Part of a small language model's weights.
Size: width 96, MLP 384 GELU, vocabulary 1024, 1.85M parameters.
Training: 109M tokens, 3315 steps.
Each number is 128 + 24 x the weight over the matrix's rms, rounded and kept within 0 to 255. Layers, rows and columns count from 0. Numbers have three digits each.

# q: layer 9 attention query, 96x96, rms 0.223, rows 0-13, columns 0-95
# k: layer 9 attention key, 96x96, rms 0.22, rows 0-13, columns 0-95
q0:152151067121123139171142153166149181124128126127132179105092134092137081157156154152078124135169103144135143108067160129104106104125116091186159113062114092105181113124096184141135170158168114099168093134111133179153131110146120122102124133172159109147069113065094099144104098130153130101
k0:132131114174124153131123137125129069117119137090090152104121145105108094135150185186127172200128155098124114089071090104102174136127121110161129111107173139146148163147148135135107122139136105070160091116155155117118175146107125109100183113175159139086156140122104152117067109142168131126
q1:102127132121115086140139157088087111160102161164129125155097128103170152142117113107132162064100142129152163058136131158125196117145112171144138117057154150102083115116163094140135132134177067114149147141153126147071131109104098110078138184145166139160123078177130154121100105150069184148
k1:115107145107124116118185142126101127097123127142125160141113140136117099132141141099076185067116189118180162091087179159102092142116156113113144088061131143101066113131131103135128158094155140186126132107106152160071139101151120101107160172156134146145139159153112175118151175153187135128
q2:139178130119087088079147150175205124167124145160144103070099084108158102120158126128133150132067101122111110148117134151121127118142165099122181090168124134176102061171086144144154172134150123140115151145136082083096154089147086115115101134090101171117133147154113120126115140158151138124
k2:109128089066163118124162119118175105162124209114161168099145142100100125115109156076103131113125083146129082158126128128150143169143083112131137117162164158140117100176144134117142148121114128136125136138142122093110156114104092135118105154145095124119177098091094086121145121214146097118
q3:124069105155106097084145136157155105130089100148114156132107097110070116176135056147095130138170098082140128125141089166146151123124085151148105135141100157154156179160177150195130166098116123118121140118123083171072057157138106142139130092125162084132138112135148136139163171170128103063
k3:149122074145151113138163096161136104137084108151117161101127157125102099151140117125149118105152111150150184099140117126139113130085104186141123137136100125092086114131156119141078085115174149106107057184163064114160159139137130123093100110090089108099165153143145159217139113108129113131
q4:105111107115160152082132124120061201142109141102093135095147138056149118179145054130120136089144137189115075138117136151198125091161083117116111144087186163158142075107085093163117142109145149144105133164125157101157164145145115083155102122119090121132161116155083133136184161114142177091
k4:136148104099161178133143130138076156105091173160169109162118132107102168122154125168090172165122099103175130182105143167153158097151143143163140101139167103125116164131050118115105163120106131134143041156161122097131093168154089083160119168104130084138103138144110080105127142099144122073
q5:113092082162153163152123100185112115128098058123156117083121131132152101168116122121139098117150131098141168089118145104122172111141118115120128182161186145143119109165107114140155054147119120142163127168130145127077086117088105122114091147158124125132114137119166144128157162102148109168
k5:109125129155145113083156131157101155126141131157155155110115076131158189138124120148134099145133076099120165100111106079177127077112188092089116155117141121097093147187129149119117102157122147140138129136094154152109098145111131105093131093181101098159162178096077153141119146114147086130
q6:122153188132090088139106088128118122123166165129152121165162124075088070150123115140145145147126117128132079087111193090142153147088169122149092126086138154123103138112157146073130089116118051124094152107117093089133151096168133130145140076086098147107122143129158107149165137141122134097
k6:141137153137133057151095111130093159145136136134169118127173180094111121168130111139147173100104096106150128153137194149117084167123110120136131118098121112141183118109142140137143155150153088075131136116135169121147110160084107112175097094135087144047114181119134107115128114126130122120
q7:127183127116083091172155175152127134159130153119130106132195118176156136186158138122157160107191147125064177129133145122101143087130149131076129120108144115132187191090113081128141113124094166150078107123113150110091095155099116150115124097100123163166118120130102110148168126163128122170
k7:098179146109067101124130121108071150141105153105173128143122120209162143120130152135140122138174121145135071146126125144150138109068136130145145149128129081167148170120143113104125162109103128098135099142111126120110129115111150185112124114092126132149108138166108151160136159181115155142
q8:167053158143119139136072139125163170095111148143113121143162136074137110121131112112119111118141098168094136095123103127097124103131118120113096155124143106122154111138125134109114116130142048129090178225124184140088167175154126129085189133150106185164112205167133135129157060117153136124
k8:147059122168116140124143119140166151097122169109128076167127152130102110090146092074100120128121151115154130126118122102155146058167159137124161111081138102123123132191151135120105147123175126040104162115136213142126133116107156143106164142093165155114081151079167121113159120100111096092
q9:127173083151160201126152148150157151097069093131167137140136098093113091114137186109177148116128149142100107125099179114189160124119094142096116098150122103114133136142174159148143152058098134166100056111161127115102108127129151143109123122105161140100102130129132106118119119096073084101
k9:118143142167129102121093112187122091110149170149121135138144112117199088075135168146124093137082101143133118126096116131127103106123083113095136147121146117110144157122150141136096154084140128118143129150171139081103129167144134169094072099076133134138153069165133169114170120126147087163
q10:113172144162150123143135126136165132068124169158153103126131093145142129164103107081129127038096132120108145115142085097131117134119055127134102178088130176147085158140098127110157089121145095140169125092109122148100145139151090141157149129085125110114111141144117120141106172157155135154
k10:134168106116155051113118108150103122079087143159149161138157134165149179166118077104101122099108202127139125142156123100141130113122134118153129093150143167105130152151155136111126137107121102162167161107139096168136126127131109177127138154153116091050078145146136138134103141136154101148
q11:142120126119121134166118070103105071095131106083094105120138133112134088103138116087148142101147136156131135134115093155178120157149096151126116114201126144150127154090050190129127140105143107112158125143133078114099157116168200139102157134155137113160074191104098162146114140145119125134
k11:091182097158162154151130153090151075148151138093161115130162092158106150144104086154075115125121135122136117144167129112110097111179130103125179136148129129099133145096133111177114164105182111168127131121157110169147079164153170121132117115115154143127125158091126172129126109178085141136
q12:166130123075096128123119141130153096135141132193088140130128130133157119169164129091109083130128118132082131111167137089162157173109157100151150137156166141139085122135132118123122161124102192178142076136165113109152110143177132121131193141108128095102048104159073145033118129121095110107
k12:186142090143136131089125138181125180118141121123157139100163117135117103106109163137089094115136152132136093120124142113104121140143120098147093122123160111139082093113104139149158107109097119148177155157129113121216090160116145147064153130103130144172140093218119103124071083122117099121
q13:168160119106129124080162123112141097123205111089134171114108154123122128101098152163153106076094139178110116138119132051133177139190097162139093119078139149119135175118103171160106100157136111092109106175100143162089072122173080154151104102104169111102127132087111141152167112115176156078
k13:116156115115129111038167110092142117094155140100126193126158184132143151167128151155142113142138124129183103108140151148107146169129108213130122144102144169120167131118091149105106149141208127132116087124121122137097086126095098204125148091122168114164113101122153127118135120111137120119